{"bias": "none", "tie_word_embeddings": false, "final_lr_fraction": 0.1}
Each number is 128 + 24 x the weight over the matrix's rms, rounded and kept within 0 to 255. Layers, rows and columns count from 0. Numbers have three digits each.

# layer 6 MLP gate, 512x256, rms 0.195, rows 51-72, columns 128-255
086146151177187114133099166125140159161158123095147110138118156111134103129092138120151155101053124163143185145124102148153141122146139159129112097093120146163115123129142131084090133132101148135106186122115151116157151128146116122167139079088081120156136140084103186139145123110107142152132109145158149135114166133111115116146134119086172111112111107169133125166120111123140145129127
129169142148131123153176122151135118114163118087147164142117126151109155104122131109099124116136097134158121115124138153164129121089117122114135134130087121113118136156140099143140076117184121107154170089154122144094097161150124147113114120112149150123123103137138152104105143114134108166144136109113164173136128131100126122095156123088125118132123109104123130124126157131135138138111
109106115143112091094101081109145168081169151104130123121164101121115131177102154148109091130165142120103157129124168153135135144154141154148094094084137175145108072144162142085128110129152119142108137138135139091123084087150116131117108117122141120125102149129138161127152169097130100137130128101124134108186125154160092077117154128112135105105134135123114131102150154131180116133089
134167077125103131101170135153123163112142126138118093141131098131147165142129134116168146100142139080145089115130134124118153140131102158098131132177164080145130102108148133094121160127174128130144103117151142115098109134154140113123110131160148133144124156144116128140111158163147115136104157100096087161142178125166175162163144137070132154110150121106158162141111162136157169133159
074152170115176134128156079111106116117138114108089112138150132124098135123143124125134132131127116103136140146141128111147105124152122136126127112151141144111113082126134104088114146112101143082121164088104167123125127156114107107152128135115114108110107128149138150148132118134104111116151103152147130114079158108179103120149066123142114134102147155126145154127129123145132146085116
142113141141107149096124118176114138094087128132149127168154132143143095172110133149086136130137136154120122095133124116154140129137084132107099166138139138111147109118142122127112143140118132145145120150119162105137140112127111109104120163122144129114131130140144152090111136162114128157134158150091105124135150122106092078098166120098144179149139113150133100114141135131130191162145
119158117124104122091113101115149149124121094179109153125099121106156171129145122116112133077154147124139116131153141155123127113109128158108101110146130113099163122141151114162111132116118123150088153107137153137176128116103127103126174127114099120134109154136124143131102101083102104153148120113125114115133095075134126124134172182144086116114134123124141143077138144136119133154120
079146111127181091153122143156119139134100150105138108144139145115079101137156111095126107123159092153143115149143130152156193140118163121140132114141118097093172158117096119144134116143085125125143157178121145191158123103111141098155140130077141134144127123146141132127157146144086162133133099134127145135139143110149149120106141102177141108123156143168136136114151132080099124146107
104120132165110108139205161125181111146136135103176116098151124110123183114121143125135110132161123131117123112118142081099144131139101118113130119114106121148120102082147130138129126106131127113181091142093136124116107162131101103110112127101168163131145126119116127132097165126136149135161125173133144111138158154118171172084119146120092114165144145149148124124131184146150076107127
158111128151124102128107106097092165150137140141143212127130102144129130119168100110112150161112161117118096132128114129115145143092133154146154130092155117176167111119125083135119131139127149137139134129091102096137184114099115111116195153108129113145109156159137154101163126109152134104137114154074107145124102145146110064153122150128178131143130127119119124130097155109118094141145
146172142187150112119126144147113078110105120105077095109079086143119123121133166135144124146168114081125137104107081122147169157167138120154092140128133163102143117164119149131155136105166157119148186117146125132113117102131160132111146133134113111159151175145155123135098103116128144115145159126162114120153156076137146141107156198134111078090097094151138061136140096142133158076103
147158124134111116117135127143149120088115143152134132138160099174118112118104118126141128098085106153115135087136113141152098104109118159133163115112161154119136112132107140087136200100088122128174122155159116138124117096130114147112139173143179106130157133103116155125106166148143107161134121150096097200130103167083106157102114134133099137131127156109150147134148090116099170139150
150081145151157146157136138141118128105116105147153165107162095111132143148089167120137162173119116117123062141176127142094170116107125133113144145132109132134102166163162174120114114147188135165139102141150153119120129078095109133155100127155160119125137142135144135178100165108119159105082146159159086135148137124160152094099103114135118118106175148159141146123121139130157159147148
137129094124118086126131179089125135175153115129133112117130133094149174146084127127180117150155130091131110132110113135095086144156129074110069150130121101122111086136145147140122128147104161109123135130144103134155136136097167104154125117099152143152190124115131114145108123110111138131131131154139149135143140096126113132138152143141120123080119138133112116093089143152116135107132
140141147118140145142125122151109090147140102136130111151091117112134128102146161140154130116153131137160095128134126130182066139178127124062053123109111138107150185106144119149122124122117113167138142131149123064149129080134153092122106138113158129140144097186100136126128170113159119137146163143108161132135131140145107167137103148146116101134163135088116132064118126112129150182156
106130122095153157106092129186081109126095123086144126148101107089122134140119098112129148089131117133125118133107127103115188139157120140152121144123117157117140175108171119169119097170109135151107113151142155153184130101148151163114166116129177114127088081148120123116132151153117133121097127094076126171154119118094111127130149168104124102111128144147121147159099095130128114125180
068108107166132118118112141149117115140148087143148132121184105091123090126093136078139131128144093138163132108114132142167089144122121143138110126129099141133163137182115104134148132135135166153150141135089135122134126105116120115116123133118125089162149129132108136175102181105127104129094146127153109129168102144143138098137182113147111130156145168126074132117082139084100150123122
163110095152163136091158148147141148139157120129111098106151070101141117143111161126181161087111098140118171155152112127122113140139131135095120119139104128186115130183115104126170125114148077142153165141132112130149125124110113115095149108109150128179119138105131127106115128137140158141119116135144113107104125140124127138166164111133132111175132112141112097103140158073067138097140
069141134144112170126121122102111117113130117162137142150152115108169115066106106126119141140183165095110145136155107128077123113148085151091099143141125119092114073109130123117137150124152156139161122160136151150130176139130121145137134135039140165124113084113136127116137152126107106119147119124125099143106105150130133113134167125135115120147104116148082142102142144129142169164119
125149122136118130145172099111123104130153129121142096172133149124121147139156145126123085092120114124164108136140117153110133150155173132126131121150120092136133104134125064150140151097108153157118103120174153153104134138116126135090114123081139138099136150140121086135088146167116149184118107156167131099135093132073134134094098159120108129099119120117122143147126129149131119115094
129152135141121144163138158099110153107137136091150134141124130135145135131107117115123088134109135114130130131112150117151115125134093131153117142151120147133125102114099125126127132131156099081126136144102102121128099081119119090131164148124126120155153162116135102114137109103149128108098138119138114132099103122152119137191098134166157109156119123127106100114169098117158126141087
149146093104084090175137113138111168131158096125131153123165127122182160141144120083095114073111129163087110150138140147151159131132141135123115151132097144129096161140134148092137091108095125092131054116148129122144137141164116094152096113126119073109152097116122129102097156078101096136105125107119108110140088115114158137137128166125111138134124127138134128139156127144171156129136